Each number is 128 + 24 x the weight over its row's rms, rounded and kept within 0 to 255. Layers, rows and columns count from 0. The size above them is the row's rms in percent of the matrix's.

# layer 2 MLP up, 1024x128, rms 0.273, rows 664-763, columns 64-95
size [101  80  97  98  86  86 102  98  86 105 103  96  95 104 100  84  88 106  99  85 107 118 116 101 109 107 103  99 101  91  95 105  92  95 121  98 101  91  92  98  90  91 103 149  81  85  83  96 107  88 101 101 105 109 103 129 142 109 102 106  76 101 112 101  96  87  87 111  99  91  87  86 103  81 106 117  94 106 107  84 125  82  88  87 130  94  98 116  95  91 105 108  96  86 110  96 108  83  89  97]
[[100 139 166 139 144 113 114 130 128 127 121  98 140 145 120 160 136 147 147 101 141 131  87 117  88 140 122 132  97 146 158 131]
 [154 135 136 142  97 156 121 124 122 167  73 156 137 135 140 132 128 143 152 111 123 163 157 138 136 159 110 146  82 109 109 136]
 [143 142 162 124 114 117 136 152 124 101  76 116 117 172 103 137 137 171 109 146 129 113  92 124 138 133 148 173 137 168 174 154]
 [118 133 146 125 111 125 125 103 123 114 170 186 136 167 133 124 140 123 142 142  78 127 124 116 133 127 170 111 125 125 133 120]
 [115 105 109 135 150 155 120 156 103 122  90 162 119 130 127 180 136 152 124 118 119 117 106 113 113 121 137 117 159 101 126 110]
 [103 133 157  94  86 138 130 176 167 141 156 139 129 146 150 130  79 140 115 109 119 111 108 132  83 144  96 182 109 144 117 112]
 [124  84  85 135 120 173 129  99 128 116 105 145 150 136 136 123 148 174 135  95 189 119 148 156  90 121 116 149 119 124 159 112]
 [ 58 124 164 108  89 159 115 118 111  94 143  92 103 106 115 113 133 113 160 135 162 115 150 155 119 107 140 122 116 137 147 133]
 [122  74 144 127 118 132 143 107 130 116 105 100 154 100 154 103 161 179 154 149 187 152  88  85 109 103 160 144 131 156 116  95]
 [ 91  98 116 139 134 119 122 108 170 103 117 101  98  93 147 105 142 131 127  98 137 139  91 154 153 130 145 158 129 129 106 140]
 [141 116 157 144 117 148 153 147 137 162 114  94 144  70 119 134 105 141 132 198 166 150 107 129 117 108 169 148 106 126 115 128]
 [156 165 135 164  99 163 116 146 168 165 151 115 102  76 151 128 143 143  96 119 163  78 128 161  91 151 150 134  96 144 114 105]
 [100 141 130 163  95 126 123 104 157 117 156 130 145 119 156 111 164 116 126 141 116 124 111 146 129 108 121 117 110 130 153 118]
 [116 113 100 106 102  96 116 138  95 148 142 133  91 138 180 112 150 127 135 156 130 151 100 118 139 112 114 110 121  89  96  98]
 [ 99 118 134 156 132 140  88 111 150 113 133 144 142 150 100 161 106 143 111  70 103 138 152 141 160 110 118 141 123 161 105 112]
 [ 91 125 144 146 112 127 152 117 129  86  94 136 136 138 135 139 118 138 172 108 118 129 130 157 156 132 141 153 136 136  76 163]
 [125  71  96 118  83 151 103 105 120 122 195 121 152 112 141 139 142 139 101 133 111 116 159 136 124 116 137 140 183 129 114 156]
 [ 91 135 123 161 143 152 109 134 158  96 126 167 112 155 131 130 156 141 171 164 110 113 118 138  93  92 136 127  83 106  97 109]
 [168 111 111 174 107 180 124 122 147 137 108  71 126 153  96 179 165 168 127 133 128 141 135 126 112 144 103 126 117 158 136 105]
 [114 116 144 126 148 105 143 142 128 142 117 170 108 119 105 122 135 102 109  92 158 110 116 125  75 103 141 156  89 115 135 165]
 [ 95 101 126 135 109 102 125  85 171 171 164  78 104 144 112 111 129 162 157 122 129 107 149 104 122 129  67  89 111 111  84 116]
 [134  90 166 100 119 136 133 161 189 103 113 127  92 126 124 147 123 119 127 118 115 120 157 119 134 130 139 105 113 143 155 126]
 [118 130 119  75 171 155  77 115 140 134  97 114 101 174 130 112 106 121 153 128 105 174 139 126 106 140 172 119  89 131 119 167]
 [145  96 133 144 132 111 128 161 117  99 145 154 112  98 153 133 123 137 119 106 144 191 110  95  70 151 115 121 157 102 119  86]
 [111 149 100 115 180 152  99 117 159 134 121 109 100 130 114  68  88 157 128 171 114  90  93  84 150 128 132 135 123 127 135 139]
 [116 144 115 123 125 150  91 176 154 113 125  96 121 132 134 144 158 149 134 154 148 128 123 128 106  88 100 125 159 143 120 100]
 [112 154  98 131 114 127 135  86 129 174 127 133 153 130 151 154 150 159  96  99  94  94 144 166 139 153 146 153 114 133 112 103]
 [123  85 143 135  97 118 147 117 164 144 100 147 141 102 119 111 158 152 119 145 168 123 122 141  99 174 106 125 133 102 125 106]
 [112 110 144 132 153 122 117 128 117 133 106 143 163 109 137 132 172  94 116 122  60 151 119 171 109 111 144 131 143 107  99 138]
 [108 128 143 120 136 120  97 155 133  87 137 148 129 114 146 120 144 124 125 118 149 143  96 120 128 110 135 109  74  88 137 157]
 [135 113 138 100 174 125 100 138  78 144 127 111  88 119  88 168 112 123 118 134  90 136 123 147 145 143 132 168 121 153 152 162]
 [143 111 123 132 128 149 178 122 132 135 121 128 111 121 144 153 132 110 127 105 107 138 129 168  74 108 136 147 123 117 147 133]
 [170 145 115 133 100 111  98 141 165 143 105 107 123  91 135 139 151 121 145 135 147 140  96  81 108 130 170 141 122 150 178 138]
 [156 108 116 141 114 138 133 149 136 110 147 143 130 130 145  94 152 153 133 137 173  94  70 125  84 121 160 168 161 133 101 141]
 [138 143 102 136 115 192  95 120 155 150  95 130 129 151 143 112 103 130 137  93  96 106 127  98 130 117 142 143 151 138 164 114]
 [169 110 184 127 180 132 149 138 155 119 115 143 125 107 142 104 130  92 133 150 104 125 132 156  89 115 155 122 124 126 141  99]
 [112  82  89  92 126  85 178 156 175 155  90 117  98 112 137 140 139 138 138 167 155 121 118 102 163 104  85 146 144 138  88 152]
 [157  95  87 163 136 127 157 115 147 138 172 122 144 183 148 115 106 108 141 127 142 112 137 149 108 140 132 119 114 139 184 145]
 [148 109 117 128 111 161 138 150 119  96 105 152  90 158 152 133 131 110 134 123 126 132 127 134 116  66  95  90 134 118 110  95]
 [ 67 147 101 128 140 102  85 127 152 129 129 121 137  89 129 125  91 114 107 128  96 113 133 105 161 112 117 114  87 116 131 155]
 [133 136  93 150 129  84 102 113 138 144 139 142  71 131  92 126 163 103 155 172 117 117 128 131 121 154 130 172 106 147 169 119]
 [138 122 133  77 151 141 113 144 123 124 112 161 156 172 122 164 162 133 113 120 104  80 120 125 101 109 135 108 101  89 102  91]
 [120  94  97 129 152 160 145 115 114 140  89 168 146 148 106 155 154 173  88 137  97 150 120 125 125 108 135 137 125 129 140 115]
 [ 94 129 109 128 113 157  89 161 112 126 112 120 121 131 120 156 104 150 148 124 100 147  94 124  95 143 112 124  55 110 139 177]
 [169 120 129  79  95 166 142 108 171 108 149 122 150 147 108 121  98 107 127 157 112 181 145  73 143  95 105 133 119 131 110 170]
 [143 121  84 131 128 154 158 131 158 135  93 160 170  94 119 117  97 105 125  89 173 149 107 147 143 131 145 111 129  91  70 137]
 [157 127  98 139  96  94 128 111 112 148 106 141 133 121 100 147 127 129 161  86 132 127  84 127 176 111 144 141 140 114  97 185]
 [105 151 151 152 143 119 131 131 132 140  95 111 111 160 137 130 113  88 144 144 127 123 164 113 114 158 141 133 130 137 113 177]
 [144 136  85 159 140 128 120 111 145  96  90 161 142 151 115 133 177 135  75 138 153 133 107  92 105 129  97 151 117 160 164 138]
 [152  83 137 110 117  97 151 130  96 149 146 118 116 119 121 126 116 126  84 120 161 153 112 121 145 126 145 150 119 102 133  97]
 [122 128 134 123 188 162 134 110 130 107 129 113 162 168 101 104 143 137 143  77 160 141 150 127 121 136 142 102 129 123 144 164]
 [ 83  59 117 154 123 102 158 134 107 131  77 122 156 112 133 134 110 134 164  66 110 116  79 125 106 134 161 139 143 150 133 133]
 [141 117 124 118 122 107  97 156 126 172 120 153 109 143 140 140  98 107 129 164 115  81 124 125 117 108  89 156 135 126  82 132]
 [135 119 137  97 134 149 158 143 121 124 196 109 105 146 107 113 160  86 124 163 172 112 107 133 100 124 140  95 116 118 102  99]
 [109 117 154 115 122 168 132 128 156 172 100 153  78 152 116 153 134 106 110 136 121 112 135  76 153 124 143 141 156 132 175  86]
 [ 96 120 140 154 152  96  83 115 129 116 152 143 120 143  94 115 130 121 104 111  91 129 140 127 129  85 152 104 128 140  76 160]
 [130 132 109 129 127 141 144 136 142 150  86 131 166 117 113 114 152 145 112 113 130 105 122  86 166 114 109 130 153 102 187  77]
 [106 139 152 121 104  93 140 136 144 162 159  96  80 111 120  88 146 126 146  88 162 120 131 117 136 126 112 127 148 115 107 149]
 [117  83 125 153 129 112 113 147 142  97 166 103 147  94 126 105 100 135 142 158 113 116 131 181 119 131 106 134 132 151 151 124]
 [137 101 144 146 149 119 101 145 153 109 122 142 106 116 103 142 123 140 122 200 111 159  97 118 154  95 121 123 158 119  99 103]
 [125  93  98 163 114 110 145  90 140 135 120 164 190 146 134 146 165 104 172 156 131 133 100 151  89 126 135 111  88 170 169 182]
 [146  70 142 113 111 100 136 150 139 105 145 148 163  83 112 136 140 178 140 159 181  88  94  87 114 155 117 132 109 119 116 142]
 [134  91 110 126 107 160 137 118 159 157 158 132 142 163 104 140 149 111  92 173 120 108 175 151 144  74 109 158 128 135  80 174]
 [ 77 128 152 131 133 116  85  94  99 143 154 104  89 104 164 109 113 115  83 153 117 140 125 108 119  81 154 141 165 123 110 137]
 [129 128 102 158 132 150 103 108 108  76 151  74 182 156 116 175 138  79  94 161  95 140 132 107 110 102 129 105  91 108 179 153]
 [107 127 141 172 129  97  93 119 102 147 136 141 142 168 132  96 170 134 136 139 150 101 162 128  82  89 125 163 106 167 195 161]
 [172 124  79 102 104 140 125 123 113 137  83 165 124 164 117 156 126 146 111 124 105 142 129 130 116 118 174 137 149 135 166 114]
 [140 120 139 118  88 140 109 117 152  90 118 160 105 136 111 148 150 133  74 117 145 121 138 116 108 139 140 172 129 122 118 125]
 [ 61 166 136 108 121 114 158 125 133  97 137 148 139 173  62 113 125 126  75 170 115 105 123 137 148 149 101  75 122 126 106 134]
 [102 144 114 144 104 124 121 101 110  96 173 113 146 148 120 106 151 133 149 165 154 131  83 115 105 128 120 153 131 156  84 128]
 [140  94 113 141  87 126  98 112 150 117 143 137 126 110 154  85 139 107 160 154 154 181 132 102 115  84 168 142 117 159 180 135]
 [126 102 110 131 126 141 112 105 167 150 172 116 145 112 113 137 106 102 154 110 139  90 142 122 126 114  96 132 161 154 130 130]
 [129 127 104 164 147 126 156 106 143 110 145 160 106 117 167 156 146 132 114 110 124 141 108 172 103  99 130 158 130 120 158 133]
 [140 134 151 118 166 142 128 125 193 162 144 101 129 150 124 117 125 118 130 139 156  87 130 159  94 109 120 111 122 137  89 115]
 [123 113 158 118 116 118 167 126 170 178 110 137 103 166 103  82 173 145 116 181 126  93 119 164 136 146 124 120  92 103 140 101]
 [ 98  82  97 107 160 131 135 126 144 139 119 141 144 137 149  97 114 151 147 157 155 119 122 117 119 111 126 132 129 180 114 139]
 [114 114 113 118 139 117  83 112 161  95 134  94  89 126 141 129 159 116 112 160 100 139 136 164 122 135 133 126  89 117 147 166]
 [122  91 113 141 127 158 144 127 158 109 207 155 137 129 129 160 121 118 149 168  74 134 141 131 113  88  62 103 150 148 110 115]
 [125 100 170  98 113 116  93 139 118 103 115 153 164 102 135  87 115 106 139 168 138 140 114 112 110 134 117  81 128 125  89 139]
 [123 130 126 155 141 125  83 118 146  76 118 135 163 169 131 148 141 103 116  93 142 127 154 136 107 140 119  97 116 100 150 140]
 [162  82 111  69  99 151 146 148 110 123  83 129 140 132 121  99  87 158 166 139 129  93 117 144 121 132 113 148  97 131 140 109]
 [114 118  93 132  93 124 125 156 115 129  89 143 145 141 124 125 130 124 156 110 112 157 111 150 117 116 121 128 136 159 136 173]
 [121 121 148 105 119 161 154 101 166 124 124 148 166 136  85 139 106 122 126 125 148 134 100  70 107 179 134 133 158 127 101 135]
 [132 150 135 133  83 130 160 152 182 148 144 118 111 127 141 129 145 113 104 204 126 118 144 136 101 151  95 151  88 110 131 131]
 [121 118 149 110 125 140 135  93 133 138  91  91 165 166 179 119 138 143 127 181 131 123 144 131 126 128 172 132 115 109 115 107]
 [122 153 108 140 120 113 162  92 111 131 141 107 126 120 135 137 102 117 106 158 122 146  94  88 100 118 112 141 144  94 128 160]
 [ 74 103 138 125 122 148 112 120 165 124 127 170 142 121 129 129 138 118 122 166 111 152 138 115 116  93  90 112 111 146 188 142]
 [152  83 101 127 141 172 150 147 145 128 134 146 171 115 109  94 146 137 114 107 134 118 123 156 144 130 146 175 104 148 179 124]
 [119 152 143 144  83 143  85 154 138 101  90 127 144 111 115 146 113 141 140 105 153 147 119 161  84 126 104 142 116 109  73  98]
 [119 100 119  78 103 122 104 131  62 125 129  93 110 129 107 134 138 115 149 122 105 121 116 147 127 142 103 104 117 141 104 104]
 [122 168  83 145 121 174 116 112 132 102 158 104 114 107 111 157  99 133 122 124 118 125 128  96  86 174 145 149 110 115  98 104]
 [118 130 146 162 151 104 110 149 165 147  84 120 111 140  89 147 121 146 152 138 116 133 164 146 100 155 147 112 110 137 137 140]
 [106 118 137 100 136 101 150 113 127 128 181 140 144 150 148 113 143 154 106 157 108 131 136 131 148 148  98 115 148 157 143  97]
 [111 165 154 106 112 134 120  84 121 133 112 156 118  77 178 131 129 114 150 163 151 135 113 101 107 117 159 110 108 100 137 138]
 [151 101 152 138 176 151 125 119 160 149 170  90 156 117 110 112 121 107 140 168 135 138 143  67  99 147 130  87 107 149 150 103]
 [152 128 109 131 118 168 165 114 127 165 183 131 136 150 175 126 156 138 148 154 157 102 133 167 135 117 108 142  97  92 134 137]
 [154  94  67 138 146 131 160 105 136 157 125 114 131 137 120 119 147 111  88 136 143 152 153  86 138  97 144  98 140 148 165 144]
 [125 150  99 106  97 103 125 121 166 124 138 152 161 124  90 139 117 188 135 175 143 135  97 128 147 135 120 117 144 124  97 143]
 [137 151 113 113 172 128 149 135 124 139 109 138 135 166 142 130 126 168 106  73 116 143 173 112 142 107 106 134 107 139 118 147]
 [184 143 145 144 138 124 137 129 143 147  89 137 109 124 140 144 117 100 194 130 163 122 102  91 145 140 178 133 130 160 115 109]]
# layer 2 MLP down (transposed), 1024x128, rms 0.126, rows 664-763, columns 64-95
size [ 92  69  78 100  87  90  92  88  86  97 100  97  92  91  94  73  90 109 114  90 100 111 102 115 106  97 102  94  99 109  96 102  98 101 121 106 105  87  86 104  96  85 103 114  86  70  76  85 116  77 104 101 110 107 101 124 117 100  95  97  86  99 109 106 104  82  88 107 112  73  97  88  94  96  97 107 108 113  85  82 130  87  79  90 143  95  90 167 106  78 114  99 108  77 111  95 107  68  79  88]
[[ 93 166  94 157 132 158 113 121  83 150 149 130 109 112 122  90 118 132 164 150 140 110 131 129 131 121 130 128 113 127 103 116]
 [ 88 114 149  76 126 121 108 147  90 178  98 114 106 122 151 107  82 121 127 141 154 152 170 117  89 144 135 131 117 142 146 178]
 [135 127 135 134 125 147 123 137 126 133 161 109 141 131 151 159  91 119 103  79  98 137 100 192  96 126 152 155 137 168  96 141]
 [137 127 134 157 138 137 117 139 128 127 140 138 119  81 154 128 139 137 100 119 132 140 108 127 100 144 150 116 129 157 177 130]
 [133 129 119  96 126 129 120 114 137 130 114 102 141 133 152 125  75  74 179 100 127 149 138  99 113 151 112 207 114 103 175 111]
 [185 137 152  99 148 141 150 126 137 173 168 129  85 124  70 150 138 154 126 126 123 149 124 124 113 114  90 110 123 151 139 119]
 [117 114  94  85 141 155 103 139 123 121 114 113 150 138 143 140 100 155 120  69 131 109  95  55 123 149 100 113 117 106 113 126]
 [112 166 135 125 143 125 116 138 116  91 145 158 151 114 123 118 115 165 136  72 127 136 149 116 140 140 140 119 109 164 109 130]
 [ 93 135 124 127 160  83 123 124 123 156 148 115 103 116 122  79  83 108  86  97 111 116 141 118 139 124 125 116 116 133 106 131]
 [148 101 121 113 106 135 162 126 111 121 154 129 116 157 138 114  97 139  93 143  74 130 120 143 159 124 149 122 107 124 113 152]
 [105  98 113 128  94 164 156 160 159 116 127 162 129 144 118 108 131 105 104 102 142 146 156 149 117 124  97 129 142 142  95 157]
 [ 91 146 130 131 128  98 107 129 146 148 123 130 101 148 106 183 112 105 176 128 132 116 121 153 105 103 138 154 123 115 141 136]
 [171 119 124 134 126  85 140 155 152 102 138 158 109 119  76  86  81 174 130 101 126 114 128 104 112  97 157 150 156 129 107 129]
 [117 118  71 163  77 146 162 124 112 149 153 148  93 130 134 165 105 116 147 124 150  74 131 124 143 147 103 142  69 147 128 175]
 [110 135 167 150 162 160 120 134 132 123 124 106 104 140 143 196 159  89 103 158 156 104 141 131 124 122 144 122 111 161 167 144]
 [122 114 170  98 129  91 151 137 155 131 119 107 123 148 121 128 126 131 103 140 106 134 139 143 161  96  94 155 148 155 164 157]
 [160 119 142 114 106 151 127 127 111 108 183 120 112  99 128 115 135 108 117  83 113 129 148 128 163  99 131 151 174 159 151 137]
 [119 113 122 100 118 114 130 119 125 145 123 109 174 118 125 118 112 102 188 126 124 100 147 109  53  94  87 142 135 148 113 111]
 [125 129 105 128 130 159 174 102 128 107 127 159 140 155 142 142 111 107 149 129 186 128 126 124  93 103  89 120 148 114 140 145]
 [116  92 133 145 128 104 191 142  96 141 147 185 127 154 115 134 159 134 129  82 123 122 125 132 143 147  91 141 129 137 159 130]
 [133 148 129 135 162 102 117 149 109 100 133 141 148 114  67 199 164  98 110 132 133 149 130 133 105 133  94 132 124 175 101 141]
 [150 100  98 126 166 114 170 120 120 179 127 175 114 123 117 131 173  77 171 114 107 126 153 148 108  82 158 147 129 123 128 130]
 [125 124 123 136  80 102 144 120 144 122 151 156 146 160 127 116  61 110 134 125 140 144 128 146 107  82 117 113 119 117 113 167]
 [104  94 149 162 153 135 145 118 100 151 124 126 139 171 137 145 139 135 123 162 155  84 120 151 132 122 141 152 132 125 140 202]
 [131 127 140 120 130 105 146 152 125 148  95 123 124 108 173 155 110 109 119 112 147 118 153 142 123 108 150 158 129 190 153  21]
 [129 128 114 113 129 123 151 136  86 160 134 150  90 103 121  67 128 130 110 132  93 137 103 153 128 139 116 146  71 122 103  65]
 [151  78 118 152 146 118 150 113 107 147 132 153 104 133  97 112 155  77 163  97 147 111 128  91 136 120 125 145 186 128 112 134]
 [ 91 113 128 126 136 116  99 123 114 135 140 141 180 154 128  88 149  93 145 120 114 131 148 105 169 117  90 147  43 105 131 144]
 [137 133 131 164  73 112 130 154  92 122 140 113  80 164 114  81 103 108 135 191 121 114 136 152 135 108 152 141 120  75 124 120]
 [139 154 122 102 142 126 135  59 121 139 117 109 160 152 149 169  96 129  99  90 126 123 164 106 118 108 124 137 155 137 137 135]
 [133 123  84 154  67 131 123  94 167 136 142 135 190 131 154  72 151 161 120 143 158 159 172 118 122 132 126 124 112 153 125  99]
 [144 102 106 109 151 170 140  79 150 115 150 121 159 146 116 153 138 111 131 117 138  82 123 134 105 116 151 106 137 122  89  93]
 [109 114 116 146 124 130 122 121 153 141 129 143  86 152  65 164 141 157 151 164 129 128 101 172 153 118 112 154 137 169 151 160]
 [138 133 142 118 129 112 125 130 126  93 140  88 100 103 103 133 137 124 101 112 111 107 161 187 138 169 110 133 128 102  97 107]
 [142 156 147 117 127 148 116 158 127  86  88 118 128  86 153 141 168 136 114 103 114 123 123 134  94 141 110 151 118 127 140  89]
 [ 98  90 104 160  97 123 145 162 140 103 128  91 130 169 151 141 105 152 175 132 146 139 130 101 127 154 131 105 135 126 153 125]
 [109 155 147 168 157 112 116 107 119 131 149 146 144 136 119 129 122 117 184  75 158 164 169 145 101 127 142 149 119 110 136 114]
 [113 124  81 190 129 117  98 185 125  98 105 149 174 111 149 128 136 135  96 125 142 136 126 148 172 145 147 122 148 134 142 144]
 [158 123 145 146  87  76 127 111 123 111 127 157 126 162 140 119 133 113 144 127  96 143 138 188 138 126 143 142 117  84 104 151]
 [168  94 141  74 169  96 134  89 157  85 135 136 124 152 125 123 102 127 110 109 115 129 134 132 152  95 129 137 123 161 130 159]
 [142  82 115 117 127 150 165 147 103 135 116 127 161 117 115 127 136 168 104 135 108 164 150 186 155  80 132 133 168 124  91 118]
 [106 147 139 108 138 151 125 120  93 168 127  88 125 137 178 143 113 133 124 103 146 136  94 122 126 127 168 166 144 100  92 133]
 [170 119 150 134 155 123 156 127 131  96 139  98 146 131 167 124 101 112 125 118 186 130  97  96 120 113 153  93 159 155 168 136]
 [ 95  90 115 131 152  92  92 134 151  99 140 117 116 127 103 182 122 131 124 133  72 146 137 150 161 127 115 145 155 111 128 162]
 [168  95 142 148 102 128 124 171 164 127 139 108 116 157 162 161 109  80 120  95 129 169 106 110  90 108 153 145 140 141 173 127]
 [124 143 129 144 110 124 112 120 106 141 131  96 117 101 152 127 122 147  96 146 128 113 172 133 158 160 133 137 122 120 137 134]
 [149 113 151 143 145  90 118 120  70 164 144 107  96 115 146 131 132 124 126 100 156 129 186 139 145 171 143 120 124  85 159 119]
 [143 136 141 123 128  94 156 130 138 152 112 109  81 159 132 146 163 127 143 105 148 158 118 130 139 187 136 101 130  89 118 109]
 [140 117 130 115  97 154 153 186 141 111 123 110 108 125 136 129  95 139 199 123 125 105 136 193 138  88 151 152 137 109 106  86]
 [157 123 117  96 111 157 128 147 107  78 158 170 114 100 118  92 112 113 178  85 122 116 170 140 138 117 108 132 136 135 155 146]
 [ 99 158 128 106 108  98 140 155  70 147  95 107  86 117 128  94 120 169 123 133 118 160 133 143 116 114 121 117  98 108 116 100]
 [182 139 122 113 134 138 103 107 133  89 107  95 104 117 139 127 124 130 118 151 155 112 146 149 136 143 162 127 139  94 126 113]
 [ 99 158 132 139 133 117 156 165 111 139 117 129 113 129 115 137 146 106  92 123 106 134 126 147 150 154 135 130 119 117 107 138]
 [117  95 104 121 144 119 127 164 127 109 104 130 151 133 128 147 128 131 144 108 143 151 152 109 150 134 118 140 149 157 164 134]
 [143 116 154 115 116 153 122 131 148 140  75 104 144  71 162 146 124  83 140 120 133 148 112 151 146  66 151 124  96 121 145 158]
 [122 119 120  48 140 121 139 109 174 112 136 122 162 134 144 135 109 132 126 134 127 166 153 113 155 103 143 109 113 157 117 122]
 [144 134  84 142 135 148 121 113 129 115 128 142 157 152 133 123 118 162  99 123 137 123  95 110 134 104 135 128 119 115 178  41]
 [139 121 137  99 119 147 133 111 160 124 128 141 134  99 138 176 143 103 129  98 121 109 124 102 143 104 120 135 144 141 140 155]
 [138 144 148  69 141  59 116 127 141 122 143 127 119 133 146 122 126 131  93 106 157 151 124  81 131 118 114 149 120 166 135 140]
 [107 148 103 113 150 100 118 143 107 153 129 153 151  87 140  93 131 116 158 105 111 109 138  98 136 147 159 122 127 126 115 122]
 [135 163  99 150 117 107 151 148 128 140 106 148 167 111 114 133 146 101 119 119 144 154 100 167 131 123 175 140  64 131 100 134]
 [122 152 122 136 104 115 101 138 133 126 105  75 126 159 142 112 151 122 124 160 143 154 142 153 120 125 143 108 108 117 132 128]
 [132 129 135 155 113 132 164 100 128 117 132 144 106 140 108 103  77 105 111 123 162 116 131 119 131 129 108 105 117 115 192  90]
 [167  86 161 152  88 125 148 128 151 125 112 139 184 143 155 134 133 144 135 127 139 116  92 111 120 111  87 174 125  84 103 170]
 [ 95 134 136 123 116 122 155 170 135 138 125  88  46 120 127 105 141 113 110 119 146 113 115 133 132  99 122 138 142  58 151 165]
 [124 134 107 130 119 146 125 121 138 109 113 134 113 117 166  52 132 125 181 134 127 114 128 137 140 137 146 149 112 134 106 122]
 [ 88 116 171 150 108 129 108 159 156 131 104 103 129 119 123  99 131 119 173 196 138 133 110 124 140 128  91 131 114 107 126 148]
 [109 135 110 159 111 101 115  95  94 173 133 151 132  94 163 147 153 119 146 114 123 110 110 118  97 125 127  72 158 100 135 100]
 [136 141  72 115 113 115 112 102 142 171 146  94 106  89 181 135 116 136 151  73 116  93 108 129 112 121 143 147  62 108 136 120]
 [ 88 158 128  68 121 142 139 102 142 113  86 132 142 114 107  79 143 150 119 146 102 111 159 146 143 123 116 122 124 122 114 113]
 [129 129 127  95 132 116 125 143 138 109 145 120 104 118 109 134 168 125  96 142 179 157 152 126 140 128 109 129 165 119 130 127]
 [ 88 152 165 108 139  48  87 109  94 137 137  68 168 103 110 133 106 124 106 167 129  97 112 141 108 142 148 119 171 144 128  93]
 [ 81 133 140 128 129 108 122  97 120 108  62 154 146 103 108 120 144 133 100 123 137 117 134 129 108 107 122  81 134 112 121  94]
 [161  97 141 120 110 139 161 139 114 166 180 138 159 114 139 118 159 132 102 126 161 119  80 123 132 160 155 139 131 132 159 104]
 [156 101 130  99 114  95 151 141 140 149  90  93 130 160 177 182 138 119 141 144 122 101 116 124 145 104 151 103 128 114 165 132]
 [130  76 155 148 143 103 106 142 125 108 183 122 126 135 135 129 121  94 154 104 120 162  99 143 117  76 121  75 111 130 109 124]
 [105 158 141 118 137  81 119 118 117 106 127 119 142 128 154 153 109 127 106 169 164 109  92  97 114 151 143 159 162 156  95 127]
 [123 125 106 141 109 141  86  97 129 144 117 162 140 131 122  79 115 112  84  88 152 157 104 126 101 125 145 160  89 110 123 143]
 [144 134 141 140  63 116 137 111 131 108 128 174 160 135 174 140 170 136 137  79 115 122 125 168 117 126 102 135 100  98 105 158]
 [122 155 130 145 127 126 120 122 135  89 102 134 173 111 149 145 104 131  82  96 117 135 152 127  81 152 125 107 156 147 147 148]
 [114 122  94 121  93 134 109 107 101 136 133 141 148  91 123 133 150 148 155 144 123 134 124 149  92 144 101 128 121 119 164 142]
 [173 109 113 128 126  92  86 101 139 151 104 125 147 125 139 141 126 139 132 140 104 137  70 159 118 163 141 121 157 169 121 119]
 [131 147 143  73 143 118 152 147 146 110 177 117 118 143 139 119 156 143 144 196 159 154 118  81 116 147 154 152 133 149 118 124]
 [160 162 147 114 113 130 108 106 121 101 179 104 130 122  99  95 121 149 116 127 121 131 125 130 138 148 149  91 174 124  93 152]
 [126 101  95  93 128 153 120 136 167 145 149 142 130  84 154 179 131 159 146 142 118 147  90 141 118 121 135  70 156 135  89 137]
 [166 117 126 129  99 130  83 119  96  99 105 139 133 182 103  75 128 146 126 152 147 133 165 165 194 130 129 106 137 155 118  98]
 [148 151 129 133 152  79  85 110  94 113 132 134 117 155 152 138 115 149 133 126 145 154 148 157 128 144 117 148 119 114  99  91]
 [ 87 139 135 138 131 138 113 102  59 122 140 101 118 104  84  68 113 140 146 179 115 143 129 110 158 122 151 143  97 128  96 129]
 [121 126  81  98 116 127 153 147 123 126 165 113 137  97 138 144 110  99 133 149 103 102 133  68 129 141 166 110 108 111 182 168]
 [118 136  96 102 143 122 144 103 106 135 106  97 129 103 116 118 142 108 177  74 121 129 105  95 168 113 154 124 138 117 129  72]
 [134  65 151 135 140  79 145 125 112 172 103 122 166 115 126 136 166 123 103 161 135  80 137 122 149  92 104 122 129 154 152 187]
 [135  77 129 130 159 164 135 147 123 130 179 134 165 150 110 146 117 112 157 104 132  71 167 133 129 118 120 131  71 124 132 211]
 [167 130 144 145 140 128  84 118  63  98  85 146 118 140 110 159 124 117 142 103 168  96 129 139 106 135 144 128 146 111 150 151]
 [112 139 175 106  77 151 135  88 148 119 145 140 162  75 163 166 121 121 153 116 152 148 123 137 119  99 116 102 113 160 123 101]
 [145 149 122 170  99 135  94 138  77 145 126 132  86  88 141  93 152 143 146 151 150 103 137  86 168 140 152 165 136 122 137 112]
 [140 121 126 128 118 108 116 133 126 118  89 120 140 121 124 163 158 131 110 146  86 171 107 100 110 149 123 127  91 107 118  86]
 [115 122 161 134 147  83 119 158 140 113  77 120 129 105 115 144 100 150 159 130 134 170 147 137 150 158 103 140 158 143 144 149]
 [121  65 125 122 108 102 153 105 113 142 115  97 137 124 137  70 150 127 158 152 120 107 170  83 125 129 155 104 119 124 156 109]
 [174 130 126 105 142 106 132 141 112 150 142 120 112  75 125  89 115 102 137 129 154 111 146 127 110 149 133 121 111 160 153  90]
 [115 149 142 101 143  94 125 128  90 126 125 144 126 115  72 145 112 156 138 112  94 133 127 100 129 144 108  89 113 145  91 138]]